From a checkpoint of a small transformer trained on Wikipedia.
Training: a variant of Adam for these matrices, 631M tokens.
Each number is 50 + 12 x the weight over its row's rms, rounded and kept within 0 to 99. Layers, rows and columns count from 0. The size before them is the row's rms in percent of the matrix's.

# layer 7 MLP up, 1728x512, rms 0.0547, rows 900-936, columns 64-127
097:60 37 44 61 52 67 42 68 57 62 56 32 41 30 60 67 44 50 50 37 36 42 47 37 34 56 65 68 52 58 43 54 64 47 48 58 55 61 62 30 44 55 52 53 49 41 52 40 49 54 58 59 73 40 29 44 53 62 55 50 44 52 53 37
108:53 51 42 64 47 54 60 64 62 41 34 45 31 57 40 53 58 52 56 46 39 46 67 58 50 48 36 45 55 64 44 50 59 35 67 53 60 54 48 52 31 38 46 60 45 55 57 41 34 44 47 60 29 32 45 63 35 29 66 48 50 46 41 49
094:71 53 51 45 41 50 43 52 58 36 52 35 46 42 70 56 43 52 23 71 65 53 49 15 47 50 58 42 57 46 55 62 27 62 27 49 39 82 62 42 47 46 58 45 53 41 50 35 34 43 59 60 63 53 43 52 31 78 71 46 56 59 37 19
105:68 59 66 44 50 38 42 95 54 41 49 59 52 64 55 53 60 38 57 75 35 82 69 38 43 58 52 52 48 47 38 61 57 41 51 60 59 45 70 52 44 47 28 55 52 47 49 49 75 38 47 49 68 55 44 38 32 62 61 64 47 47 51 39
102:51 49 40 45 64 45 56 53 36 30 54 58 56 42 43 40 59 58 61 69 47 56 41 54 41 76 38 50 41 46 62 39 55 44 52 38 36 54 53 49 37 45 37 52 45 54 51 59 31 64 57 56 60 57 54 38 55 63 52 60 60 59 60 53
094:57 46 62 48 46 87 55 69 49 43 46 47 30 64 67 70 25 51 26 52 58 51 46 42 41 46 53 47 53 53 33 33 71 35 60 45 58 30 62 57 68 34 52 89 62 42 27 33 56 68 28 53 53 52 39 29 54 31 56 59 29 62 69 38
099:45 59 43 79 41 57 60 45 59 53 43 49 62 38 68 38 36 43 54 47 40 54 05 67 69 46 42 62 57 46 64 23 61 60 62 69 80 24 61 31 42 54 44 52 58 35 72 39 31 32 26 42 54 56 51 43 42 55 26 58 62 33 44 65
103:28 32 27 44 45 32 40 51 52 34 40 52 46 57 49 38 61 69 36 58 51 49 66 56 58 38 32 56 48 61 61 52 59 50 69 49 42 75 44 40 33 26 41 69 46 57 73 58 49 64 49 69 64 60 42 45 59 61 43 59 46 69 49 53
103:52 50 60 49 57 45 54 55 29 49 58 49 45 45 30 47 54 54 30 46 60 57 54 46 51 43 58 38 56 51 52 41 44 38 42 56 72 59 54 71 35 36 62 58 50 54 40 59 40 33 66 47 62 34 42 62 56 36 66 36 39 50 47 25
088:96 37 67 54 63 67 42 63 23 55 50 55 72 61 34 78 28 61 39 49 39 30 53 47 44 55 33 55 42 58 64 39 47 53 54 46 48 45 38 32 52 64 55 50 54 34 32 36 63 42 43 57 44 69 57 42 53 54 33 68 57 74 33 41
103:62 33 62 39 47 56 79 40 41 67 61 60 62 58 48 38 45 75 33 51 45 47 27 63 54 51 37 83 64 52 30 60 63 49 47 45 65 58 48 42 56 66 38 47 31 48 38 54 48 65 60 35 59 62 46 47 65 35 70 38 32 35 44 52
099:54 27 54 42 61 67 48 74 53 56 41 49 43 46 45 54 55 33 43 57 56 44 44 56 46 54 47 45 48 40 83 44 74 62 65 53 42 58 45 78 50 45 47 65 35 42 52 64 68 66 66 38 40 53 36 70 51 58 44 34 37 38 49 39
085:58 43 47 43 42 58 49 64 46 68 49 64 48 74 36 50 68 26 31 47 54 44 45 44 48 38 48 52 38 36 66 80 58 63 54 72 40 60 47 46 60 55 54 44 32 47 61 39 49 56 53 48 60 53 49 50 48 46 36 38 49 61 33 46
101:38 48 61 37 55 66 53 56 56 56 42 40 55 37 59 63 40 36 34 65 55 40 60 46 45 70 53 38 61 42 22 55 35 38 59 43 49 54 37 61 36 55 47 57 41 60 47 48 36 51 53 39 80 66 56 61 50 45 68 48 38 33 46 43
103:60 58 51 38 51 63 52 56 67 49 59 46 51 64 43 25 66 54 50 68 63 69 48 50 50 32 36 34 56 64 50 44 59 36 64 71 51 38 35 51 57 57 32 37 48 66 45 66 58 31 42 53 36 48 73 51 67 64 46 53 48 43 71 49
084:46 36 49 45 74 45 39 56 37 27 61 60 48 39 45 54 62 60 57 44 54 46 39 36 57 46 37 44 37 44 64 28 45 24 51 47 65 34 37 56 54 42 64 40 56 21 74 51 71 37 37 62 43 38 43 68 35 66 65 77 47 41 46 57
096:52 51 55 51 68 36 26 47 41 53 42 37 69 56 69 53 42 61 56 28 35 50 46 41 44 67 62 52 60 59 41 37 62 51 44 86 43 29 39 55 39 47 38 28 23 48 46 73 57 59 46 54 67 43 26 48 39 47 56 67 49 49 61 48
098:64 62 45 74 58 46 37 70 30 48 46 34 85 53 58 48 49 40 33 55 60 60 40 65 45 40 34 43 50 60 50 58 49 38 45 66 44 47 55 56 50 44 60 63 60 35 53 50 59 55 46 52 45 38 58 18 57 44 42 68 44 49 59 39
104:42 39 50 37 48 63 67 56 62 43 52 71 54 52 29 51 67 46 40 34 37 56 50 38 55 48 56 52 36 53 47 58 57 36 60 47 84 55 54 48 61 65 24 47 60 44 62 60 48 56 57 50 32 37 47 50 53 61 68 70 44 59 43 39
105:50 76 68 45 40 65 52 21 61 40 46 53 42 48 42 51 62 57 39 30 22 67 47 44 58 54 47 64 41 64 45 76 50 52 33 50 34 62 54 52 29 43 62 50 46 44 50 56 61 71 43 62 47 60 38 63 55 60 69 50 42 39 37 57
105:64 66 31 41 49 77 32 46 36 54 48 45 70 61 40 53 45 50 32 73 71 46 44 49 59 34 41 40 48 51 49 60 59 52 51 69 55 63 59 62 47 62 60 46 39 69 55 58 22 46 32 34 74 59 53 38 47 61 56 53 39 54 47 55
107:69 42 48 40 52 69 52 34 55 82 62 48 62 39 20 48 44 20 45 44 34 53 53 69 56 35 55 40 61 54 43 60 61 40 61 63 51 65 62 63 54 26 41 28 52 55 61 48 58 57 45 37 39 45 45 51 42 44 50 52 52 37 53 50
096:44 54 62 38 42 60 52 22 39 53 44 33 58 61 49 43 55 58 62 61 57 37 56 19 58 42 42 54 40 61 63 68 72 77 35 56 43 76 55 63 52 65 55 53 53 49 44 60 23 32 61 49 59 47 64 49 22 51 46 39 56 64 62 52
096:54 69 40 52 62 40 49 53 56 67 50 39 50 56 59 34 43 46 46 41 61 42 46 62 37 42 55 51 76 53 42 64 74 52 39 79 45 54 32 68 52 51 60 52 76 48 47 38 68 54 50 39 56 28 66 50 59 56 69 37 29 42 58 50
098:53 76 41 47 45 55 62 35 48 29 39 35 46 71 47 49 54 54 53 61 81 30 37 46 57 75 43 23 51 54 52 52 40 46 51 47 39 75 45 53 44 39 40 43 58 59 38 58 63 46 73 58 48 44 52 56 43 43 58 60 64 63 46 56
095:34 59 47 41 57 58 48 54 55 29 37 45 39 65 60 47 35 54 44 41 46 40 49 41 24 34 58 44 44 60 54 60 71 47 49 57 35 73 34 72 45 46 32 62 40 45 55 45 39 46 54 36 42 59 49 46 68 46 54 48 59 55 42 68
105:50 27 53 72 56 63 55 43 61 49 53 34 46 68 44 53 50 79 53 74 54 37 49 35 45 53 48 51 46 57 49 45 57 37 61 56 47 44 48 54 50 52 53 65 39 48 48 51 36 67 47 49 63 66 33 46 35 79 54 70 36 62 54 43
092:46 73 41 52 63 48 58 55 46 55 41 72 46 45 56 44 55 85 61 47 46 49 45 47 45 48 35 47 44 51 60 52 56 50 45 27 34 64 19 39 28 48 49 39 58 31 40 53 59 61 47 64 18 55 44 60 54 50 43 45 36 39 48 45
106:53 50 58 75 61 42 49 68 35 56 33 60 36 42 36 57 39 39 66 45 37 60 60 60 25 60 81 65 46 47 63 62 44 33 47 46 36 48 61 49 29 39 35 46 54 44 64 47 44 34 43 41 65 71 53 49 44 38 75 59 52 52 41 47
104:54 45 40 46 48 56 63 60 57 41 48 51 49 76 33 32 45 59 24 31 39 38 51 75 59 41 38 49 52 50 39 43 59 66 56 59 41 33 33 30 60 48 41 42 57 64 61 65 53 57 41 36 42 59 89 48 54 30 42 56 42 46 44 59
102:81 54 30 41 32 25 77 58 54 43 36 58 51 70 57 41 56 45 48 39 60 58 45 55 48 55 53 66 44 36 43 51 57 54 34 45 29 51 56 33 57 59 63 64 55 45 42 69 58 42 45 50 38 50 42 58 68 62 44 49 58 48 33 53
098:67 53 62 53 55 50 60 26 49 46 53 55 51 53 56 33 30 61 33 85 76 34 62 37 47 54 57 50 67 42 44 58 50 37 56 67 88 50 64 36 37 51 44 58 39 56 57 45 46 38 34 42 71 57 33 62 19 56 65 54 46 46 47 47
091:35 52 50 63 51 52 34 42 51 65 41 36 69 35 35 58 41 72 55 50 45 41 57 60 21 54 37 63 47 59 68 36 45 54 34 51 76 56 61 29 64 39 67 29 54 48 42 50 49 49 57 37 39 36 56 32 32 39 59 42 43 55 67 64
091:46 61 56 66 55 50 68 48 44 42 54 45 70 40 53 54 49 85 61 40 50 49 58 58 58 60 45 58 53 60 27 26 55 53 33 52 45 49 38 50 59 25 60 53 43 71 37 13 30 61 54 62 48 68 66 40 48 40 41 68 58 35 66 79
093:48 40 50 65 57 55 49 39 31 37 46 46 82 49 39 56 29 57 44 52 70 49 47 45 52 40 78 81 48 45 57 41 65 52 45 36 50 44 46 44 35 42 58 26 44 32 52 61 50 48 37 55 52 58 57 46 41 43 46 54 37 51 31 40
106:61 29 41 36 54 46 47 40 68 54 45 48 41 41 33 61 46 49 35 42 35 52 61 47 54 39 44 47 66 48 56 55 45 22 56 48 61 61 36 42 43 53 49 49 61 78 53 53 65 56 48 54 47 61 51 47 51 47 46 57 68 23 43 48
104:52 47 18 44 54 73 68 63 37 52 47 33 53 52 39 51 51 57 66 35 57 66 45 53 53 49 69 44 46 28 37 29 40 57 47 57 67 75 43 56 67 48 48 46 47 71 56 63 46 47 39 42 34 42 66 44 50 63 56 48 57 55 44 39
# layer 7 MLP down (transposed), 1728x512, rms 0.0401, rows 900-935, columns 64-127
101:53 46 49 49 47 45 50 50 39 45 46 64 59 63 49 15 42 70 56 23 68 39 34 62 59 67 24 40 80 58 64 42 50 40 50 51 37 52 12 43 53 55 45 65 50 56 55 53 58 35 51 55 80 72 56 55 40 35 31 47 47 64 56 66
107:65 36 58 55 47 58 62 45 57 51 69 56 49 45 58 34 58 48 57 59 65 50 49 49 40 77 43 61 51 39 79 43 39 37 43 43 30 68 47 48 54 39 36 52 27 52 56 60 41 40 67 68 57 57 58 44 34 61 46 39 65 49 76 49
093:40 42 54 45 26 55 41 34 54 49 50 55 67 45 53 32 36 46 32 58 41 62 45 39 69 37 54 50 50 73 39 68 53 29 50 54 38 49 57 56 53 64 40 42 58 37 62 52 58 42 49 45 27 06 33 47 48 54 56 72 35 55 33 45
104:56 51 74 48 24 51 59 64 42 29 26 60 45 50 49 46 68 53 59 64 34 43 33 37 56 52 50 51 42 49 59 58 66 46 53 36 42 39 50 61 66 34 57 43 75 47 27 48 70 69 54 69 64 53 46 50 48 48 63 51 57 59 41 52
106:63 30 37 57 72 45 54 52 68 35 45 61 57 49 45 37 50 30 48 54 34 50 49 57 54 28 68 62 48 42 32 40 58 22 51 51 42 49 42 45 62 35 50 18 59 32 53 57 44 61 58 55 63 53 38 23 38 51 43 58 62 46 56 54
094:44 38 55 61 74 49 31 51 52 48 49 54 38 66 60 58 54 53 28 51 41 52 43 47 41 74 36 52 41 36 36 53 58 71 52 39 50 51 58 44 43 71 36 34 71 42 48 45 46 64 46 51 44 70 49 47 69 43 51 42 47 73 24 61
097:50 46 61 47 34 35 36 55 39 37 44 58 36 55 46 51 48 64 32 54 16 53 75 57 28 40 46 43 46 56 36 62 63 73 49 48 51 53 45 63 64 35 40 45 54 46 76 69 60 41 58 34 61 67 46 68 54 62 66 53 34 35 46 36
111:64 58 44 52 48 60 58 40 66 55 40 57 43 50 33 51 41 45 20 21 69 45 58 62 32 60 55 58 64 39 38 45 51 40 53 59 50 42 26 64 51 43 35 43 51 59 48 51 58 41 49 28 40 55 46 55 30 48 54 45 46 57 41 62
098:59 71 29 45 97 41 57 60 59 58 53 54 67 51 59 56 76 60 42 56 62 50 56 70 52 48 54 49 55 43 33 36 48 01 47 48 49 59 42 53 48 47 60 68 67 59 50 65 52 49 44 54 53 38 67 49 35 30 51 60 49 61 47 44
092:29 49 45 44 68 62 54 45 41 42 62 52 42 24 59 30 60 48 50 53 41 59 35 42 39 60 41 47 66 34 28 32 56 27 50 58 53 58 25 56 52 46 54 48 29 49 60 35 63 60 51 62 26 33 37 58 43 48 40 51 53 32 56 57
101:48 60 35 57 31 29 39 55 76 60 47 31 43 35 56 79 69 39 66 45 27 52 48 25 55 61 62 53 36 50 26 61 50 62 42 38 28 29 57 43 43 36 64 60 58 65 59 65 43 58 38 49 49 49 26 57 60 33 55 46 48 44 59 35
105:39 75 60 40 48 51 40 39 63 58 54 23 78 53 43 55 43 58 59 49 56 79 48 39 20 64 65 44 42 61 36 73 28 37 46 40 64 43 61 36 47 31 36 62 54 52 60 55 55 36 48 52 56 49 40 68 53 46 66 54 33 48 46 45
083:63 31 60 70 46 33 40 44 39 82 48 70 67 48 64 55 49 44 31 55 60 62 39 40 53 48 53 46 52 61 33 44 44 73 28 53 67 57 64 53 44 52 35 23 55 63 57 39 43 35 46 58 53 45 41 15 32 56 61 53 63 40 52 39
102:76 27 57 50 72 44 48 41 60 56 47 58 47 58 40 45 56 66 57 59 48 54 48 47 58 54 56 61 50 49 59 37 63 43 38 65 49 53 45 53 75 75 67 50 49 23 64 42 62 47 65 82 45 31 64 47 47 54 57 62 55 41 52 47
101:40 52 58 48 24 44 38 41 42 70 58 56 51 28 61 30 26 41 49 49 54 37 38 49 55 48 51 52 49 46 65 28 70 48 52 50 47 61 56 35 49 34 51 50 35 33 48 36 47 48 60 39 48 63 42 55 67 46 52 56 39 84 57 66
084:40 61 52 65 42 63 50 49 64 45 35 56 59 54 46 37 49 36 49 60 54 62 53 58 56 51 63 33 48 53 60 60 32 57 45 36 60 56 73 40 59 72 50 41 36 53 75 38 66 78 62 60 49 47 66 45 36 69 47 64 57 38 46 76
096:50 31 43 34 74 66 41 46 58 37 39 56 37 60 50 37 54 50 53 74 40 45 57 59 60 52 45 45 59 71 42 31 59 46 40 37 43 23 55 60 50 58 42 57 25 60 52 52 57 43 71 64 44 47 44 44 51 43 68 26 44 37 38 43
100:69 47 52 42 30 64 63 48 65 44 54 45 47 60 51 41 45 36 39 47 45 47 70 45 39 53 35 66 56 45 75 39 35 52 38 42 59 48 59 53 53 36 16 42 27 66 56 38 48 59 64 57 39 39 36 54 52 42 47 26 43 13 37 61
107:40 70 58 52 45 60 31 59 50 51 53 43 50 61 36 69 55 50 44 58 54 50 60 35 45 53 47 50 58 52 44 38 45 46 51 49 69 55 42 37 41 51 48 42 67 59 35 47 16 57 41 53 29 20 50 40 73 40 74 19 44 43 53 58
105:58 53 53 58 29 57 59 65 38 42 51 14 52 32 41 67 38 53 24 61 60 40 61 51 53 32 48 57 52 56 45 51 21 45 47 56 35 48 52 51 58 34 39 41 62 51 32 51 56 46 58 40 54 61 36 52 53 45 70 75 44 42 46 56
106:56 44 39 38 51 63 65 46 45 53 43 57 33 39 53 60 63 46 58 58 56 50 50 61 40 39 37 66 51 40 70 56 48 47 53 46 60 29 58 32 44 54 24 55 49 42 40 46 44 36 27 58 47 68 29 54 35 52 68 46 38 58 36 54
108:45 47 52 51 37 56 48 46 29 48 49 34 72 41 49 55 65 62 50 48 47 47 38 57 48 47 55 51 36 61 63 71 75 37 58 51 40 59 58 54 32 60 30 42 41 47 57 28 42 57 50 62 58 27 45 45 57 61 38 57 60 39 70 49
096:72 48 41 59 33 48 59 66 36 24 42 37 54 39 56 56 49 47 50 54 58 64 78 37 53 68 21 43 59 45 45 49 47 61 57 57 52 51 42 49 23 43 47 52 45 38 37 81 78 53 54 79 31 30 59 50 63 37 57 36 56 65 50 36
100:67 44 47 53 00 58 70 52 65 52 43 48 31 46 64 51 75 47 29 72 57 52 43 47 55 76 41 56 50 49 53 31 33 97 52 51 61 36 63 35 45 56 32 27 59 60 59 47 50 54 43 58 49 51 78 61 50 62 49 63 55 56 47 46
101:71 60 51 53 42 54 51 38 42 38 63 49 70 59 34 53 60 55 52 44 63 39 66 60 37 53 22 32 55 51 44 41 70 61 52 50 58 59 21 63 77 50 54 71 57 33 38 59 54 61 48 47 41 46 61 42 38 45 59 53 41 54 48 20
097:39 62 62 73 25 56 59 53 46 51 39 57 36 56 40 58 28 50 53 57 52 44 60 43 58 57 57 42 70 51 72 26 53 49 44 46 67 73 48 47 38 56 63 52 50 56 46 63 49 54 60 56 48 60 55 43 49 43 48 59 49 52 67 50
104:57 69 46 68 54 34 56 50 55 48 54 54 37 61 30 50 61 60 41 56 49 78 47 60 60 46 61 54 54 52 49 41 44 38 61 65 69 45 42 43 59 71 47 38 59 38 74 91 43 47 31 80 24 65 53 52 38 65 53 43 63 54 58 36
096:59 43 44 37 52 51 37 64 58 31 39 39 65 54 65 67 53 54 47 42 69 69 37 65 51 51 47 42 47 33 60 79 53 43 35 52 28 33 46 31 41 43 52 42 54 28 38 44 51 29 52 29 52 37 30 47 86 51 50 67 48 51 73 42
103:47 69 38 46 41 56 59 41 22 62 43 39 59 45 18 28 49 48 25 60 44 51 42 59 39 41 41 48 53 55 48 64 53 52 56 59 49 55 66 43 53 51 56 54 59 58 38 70 81 28 51 72 60 36 36 35 84 64 54 48 53 42 52 41
104:51 58 50 54 56 54 50 54 53 65 68 55 47 49 47 54 37 41 52 55 44 44 67 51 39 47 30 47 42 29 54 82 50 70 62 42 55 48 58 55 60 56 52 67 39 61 43 45 48 78 65 49 53 26 40 40 45 61 54 36 57 52 65 58
106:63 61 56 14 62 47 51 53 41 57 77 22 50 45 35 67 48 44 54 63 55 59 49 36 50 23 34 48 32 48 51 60 48 34 63 34 36 49 26 38 41 41 46 52 39 44 45 46 39 61 35 34 56 54 35 43 40 56 62 38 40 42 40 62
099:57 61 50 53 55 53 51 48 58 77 36 57 28 64 41 45 47 56 74 47 66 56 38 61 54 45 47 63 36 63 39 55 65 49 62 51 59 60 70 51 54 46 52 52 51 48 56 48 43 61 35 40 49 62 56 70 52 53 48 54 27 41 46 37
093:50 52 74 31 59 45 54 73 71 45 37 47 53 56 47 66 61 43 53 38 40 28 46 39 31 66 42 43 44 43 51 61 46 59 47 51 63 42 28 56 31 31 62 70 41 59 32 45 52 54 45 54 59 60 66 54 60 58 41 41 70 50 70 58
095:39 49 58 33 13 34 40 45 64 53 85 32 44 50 50 49 42 31 49 46 24 67 66 35 38 38 72 47 51 85 74 60 46 56 57 43 54 50 62 51 61 64 32 33 39 42 44 45 69 45 49 52 42 45 57 46 47 64 66 68 41 68 57 55
091:54 48 76 47 29 40 51 29 54 45 66 54 43 29 67 40 64 50 49 56 42 63 82 61 40 54 38 52 54 73 46 51 19 51 42 61 63 52 50 42 35 45 33 35 66 49 62 54 54 68 55 90 33 51 66 47 53 42 57 59 69 61 81 55
105:30 56 55 63 23 42 49 48 48 36 32 43 57 53 45 33 39 50 36 54 64 26 57 55 38 72 44 37 32 63 51 66 46 40 35 44 49 32 57 64 48 59 43 49 76 60 52 38 53 45 48 56 73 53 56 47 72 49 45 50 57 77 44 49
# layer 7 MLP gate, 1728x512, rms 0.0525, rows 901-936, columns 64-127
104:52 39 52 60 41 61 55 59 51 51 37 46 75 59 41 20 50 50 21 43 66 46 48 49 25 54 46 49 55 41 44 54 72 74 52 69 42 57 48 58 73 57 56 43 51 53 60 39 53 44 48 54 44 47 50 50 67 29 62 70 58 48 47 45
094:46 33 78 49 48 37 52 65 32 30 54 52 46 64 51 38 51 45 55 45 35 56 56 80 65 33 66 75 29 36 45 35 71 72 62 63 47 37 63 49 62 52 33 49 52 44 57 57 55 45 35 50 48 56 60 46 50 54 26 30 51 46 50 58
104:43 49 39 59 48 27 33 47 41 37 47 76 47 45 32 65 73 52 40 62 49 48 41 45 49 36 30 47 41 53 42 63 59 47 48 37 67 60 54 65 62 68 32 59 57 60 59 30 26 48 26 52 67 45 45 27 61 48 39 66 57 51 52 36
104:53 49 50 40 29 51 64 44 56 38 46 65 64 43 65 70 65 34 36 53 56 45 62 59 36 40 37 48 59 49 36 31 51 70 76 34 44 53 65 47 70 68 47 44 59 49 34 26 41 59 40 60 43 59 38 53 70 31 68 53 30 48 49 54
093:66 54 45 61 32 45 40 45 37 29 45 37 84 41 45 55 44 67 54 55 50 50 46 56 33 50 27 47 46 56 38 34 64 59 63 39 55 57 53 47 60 60 45 60 70 54 42 57 55 60 60 28 34 60 57 48 42 52 48 55 58 45 61 44
099:41 49 61 06 53 44 40 28 64 71 64 66 72 40 58 50 63 48 59 58 51 60 72 58 30 41 31 70 35 64 48 72 65 53 47 40 56 43 66 63 57 63 45 41 54 61 41 47 59 80 55 45 38 62 44 57 36 47 61 57 11 47 58 24
111:65 37 72 52 51 59 54 79 34 54 68 47 28 64 44 48 57 48 34 67 36 59 57 61 47 59 36 36 33 34 41 43 51 61 45 60 72 39 54 34 57 60 42 52 47 42 82 54 45 61 49 67 50 47 51 40 39 50 55 54 52 64 47 53
094:52 39 41 40 50 42 49 42 48 42 69 38 40 43 24 55 50 78 46 42 69 52 53 39 57 44 59 53 54 41 38 48 60 48 51 38 68 46 62 54 27 40 58 54 60 53 67 41 62 41 50 53 61 34 43 51 68 57 61 29 60 37 31 38
098:54 47 47 39 48 57 50 46 40 53 45 75 67 60 49 53 50 41 46 29 34 73 36 64 57 68 65 47 54 53 50 58 62 48 39 58 61 57 60 39 57 48 46 31 56 30 58 51 61 59 42 29 48 53 52 61 51 51 47 54 53 30 50 47
102:43 37 40 59 44 36 59 68 28 60 45 45 30 43 50 34 38 50 40 56 53 52 78 47 56 39 52 54 63 33 31 62 56 35 64 47 64 40 47 45 45 55 51 46 49 61 34 40 58 46 59 44 46 40 35 51 41 51 53 58 70 50 47 36
103:79 42 58 55 37 55 57 62 63 55 37 57 31 56 80 46 47 57 49 43 60 56 55 32 66 59 47 29 59 73 56 71 64 45 49 42 58 43 58 52 45 62 57 48 65 65 67 50 42 53 50 62 37 44 47 67 86 50 38 45 60 41 60 45
086:58 45 63 46 31 66 45 67 46 55 50 45 67 38 70 57 41 62 41 41 44 72 57 62 48 38 37 47 53 59 50 35 65 46 59 46 58 36 48 57 49 66 27 62 53 44 54 63 55 64 22 52 55 59 43 41 43 50 47 71 52 18 41 43
101:42 45 47 79 53 54 69 48 47 45 58 50 74 35 34 38 41 41 52 49 41 45 59 59 66 27 54 54 39 54 67 29 57 49 60 65 51 31 39 46 60 63 42 52 67 48 65 63 35 57 50 67 71 49 43 26 66 49 53 39 52 57 66 43
098:42 35 55 57 49 34 61 57 26 68 53 32 39 58 66 65 44 50 52 38 53 31 42 55 54 54 49 68 38 81 33 51 47 72 70 49 53 38 63 31 43 45 42 40 46 41 52 42 48 40 60 49 69 68 37 63 42 66 48 48 54 53 53 53
089:78 48 43 60 56 48 36 44 58 44 57 56 57 74 59 40 32 40 34 51 51 64 45 45 57 28 51 63 59 45 38 47 44 75 31 57 43 47 58 59 57 36 53 45 79 62 34 48 58 26 54 56 27 31 35 48 43 65 35 39 56 51 19 64
093:51 35 71 56 36 47 62 60 41 45 56 46 37 47 57 57 44 61 41 45 50 34 34 44 61 41 30 30 47 48 43 43 56 54 40 22 48 43 57 54 38 45 70 48 33 38 43 55 41 47 38 26 50 40 42 41 64 70 38 62 56 40 39 43
101:31 45 81 55 40 51 36 40 27 48 50 50 57 42 60 54 41 39 49 27 40 53 42 39 45 63 64 40 44 71 30 52 54 44 42 49 68 42 43 66 44 52 54 64 32 38 45 47 37 30 51 72 27 52 41 50 62 53 39 51 48 40 39 60
107:58 50 48 64 40 60 47 48 44 52 50 56 47 59 43 56 25 55 29 63 55 44 50 40 43 59 75 35 33 49 54 45 38 67 54 47 42 41 43 62 60 70 42 57 51 49 59 56 48 60 57 56 58 69 49 39 54 47 37 64 72 48 66 57
109:57 36 50 48 51 52 42 51 61 47 58 42 58 55 50 25 65 39 46 57 72 54 47 37 61 47 62 62 38 40 44 36 45 45 59 36 55 38 35 60 57 52 45 30 52 50 55 60 36 47 58 52 46 50 51 34 39 24 34 55 52 50 55 46
107:71 65 60 32 27 48 55 63 36 46 44 60 44 40 44 54 32 51 54 43 52 50 53 48 52 51 47 50 41 46 64 45 48 65 47 48 51 61 67 76 43 56 34 68 57 42 41 45 38 55 53 68 60 62 26 61 40 39 61 35 58 48 68 29
099:56 44 55 68 40 51 67 53 38 42 65 52 45 57 68 56 45 52 53 48 61 54 58 57 61 65 58 50 07 39 47 58 66 42 58 47 61 64 52 44 37 66 32 66 47 32 67 38 37 64 27 49 54 42 64 59 57 47 60 59 33 52 50 36
093:53 44 58 49 45 55 50 64 34 42 52 39 42 54 26 35 64 34 42 47 48 48 56 59 53 50 63 42 58 45 51 66 29 67 50 62 29 42 84 43 60 27 35 53 49 51 43 37 54 68 49 43 58 68 37 36 65 43 82 61 49 59 39 51
104:12 55 46 32 63 71 51 47 40 38 31 43 36 38 73 44 39 41 51 69 55 61 63 37 41 63 26 67 50 70 28 39 53 52 52 47 53 32 43 40 63 53 67 38 54 50 44 61 61 80 68 76 61 51 25 38 67 60 31 60 49 51 75 49
099:74 60 65 29 42 51 59 36 56 53 63 32 25 46 50 58 42 62 46 59 46 38 48 70 53 58 20 54 41 48 60 47 50 63 44 53 52 37 42 55 41 84 42 66 46 47 47 58 37 24 61 51 62 40 53 49 35 40 36 59 54 34 57 41
100:45 58 48 46 42 54 45 58 51 50 42 64 67 58 70 83 55 58 31 61 38 48 32 66 57 33 36 54 55 52 26 51 50 47 57 35 36 62 36 41 25 42 42 43 46 55 49 41 70 45 27 39 37 54 41 39 77 56 37 64 33 51 60 43
100:49 41 49 56 30 40 45 51 57 61 58 49 48 47 43 46 41 66 36 31 59 75 35 50 60 74 35 43 44 38 49 40 61 60 50 47 55 44 42 20 50 80 54 38 56 52 71 58 45 36 72 48 38 48 61 56 67 57 44 51 79 44 50 56
099:49 47 63 65 50 54 33 82 69 52 53 51 44 31 63 39 46 68 60 45 39 66 26 49 56 57 53 52 62 53 37 47 51 52 62 43 34 64 48 31 49 37 42 72 27 57 55 28 33 51 27 53 39 69 41 49 61 56 47 56 50 58 46 49
104:52 46 66 45 49 37 55 50 41 66 50 29 46 41 45 49 62 42 41 61 42 44 45 43 50 49 54 52 32 67 68 53 61 54 51 34 67 58 67 52 43 62 49 63 71 40 64 58 65 46 65 57 55 64 44 38 43 47 44 46 47 58 61 30
105:47 61 41 35 41 28 49 43 44 55 53 60 40 31 53 48 53 52 38 44 35 36 52 47 58 62 46 45 58 25 45 50 47 62 33 59 57 44 58 60 50 48 65 49 63 51 60 53 52 73 38 53 62 54 43 37 49 38 56 41 54 48 69 51
104:52 53 43 46 36 45 48 33 44 62 61 56 56 57 70 32 64 19 58 44 55 41 29 63 67 61 51 74 56 58 45 41 49 58 63 59 25 46 41 29 43 39 36 41 50 51 61 29 51 54 62 73 67 40 61 66 51 37 47 61 56 56 55 50
099:46 48 56 50 54 53 46 61 51 37 54 42 45 38 34 43 54 50 57 56 56 49 49 35 70 47 42 54 47 42 58 53 61 73 37 44 38 46 63 59 64 47 50 41 45 35 59 69 58 64 43 34 28 42 26 47 58 48 34 74 56 62 53 31
093:34 61 58 74 55 55 07 44 49 59 76 48 68 51 46 38 48 41 56 60 49 36 81 40 47 48 35 54 43 65 54 55 57 56 53 15 74 55 55 44 41 50 55 62 53 51 37 42 54 45 42 39 56 52 34 44 42 49 47 54 39 46 40 31
094:66 43 45 40 63 64 61 55 61 56 51 40 52 48 46 62 57 32 56 51 50 40 46 41 30 54 31 55 62 35 64 53 56 41 52 50 49 56 61 45 44 62 24 62 41 51 48 59 50 44 31 30 62 57 45 64 68 76 74 53 53 67 38 41
096:31 46 54 56 39 40 45 48 30 74 47 48 38 68 22 41 38 84 56 66 45 48 22 51 39 29 46 41 48 39 46 55 70 67 49 71 38 57 71 41 57 55 53 58 43 35 43 58 31 30 51 39 59 56 47 30 64 45 52 51 49 47 23 61
098:67 42 51 02 42 58 74 39 48 66 86 69 46 39 21 47 38 43 61 43 43 59 41 66 52 35 49 41 38 44 56 47 57 41 51 51 47 63 53 46 46 53 68 57 53 41 48 66 29 37 56 63 35 56 48 81 52 49 45 63 80 38 40 56
101:51 35 59 58 45 40 61 67 67 53 39 64 63 71 53 36 43 56 72 46 37 70 49 30 45 41 16 54 40 56 31 52 51 50 52 30 60 47 58 69 57 38 68 54 54 42 47 43 26 36 47 39 60 37 44 52 60 55 48 48 55 65 44 50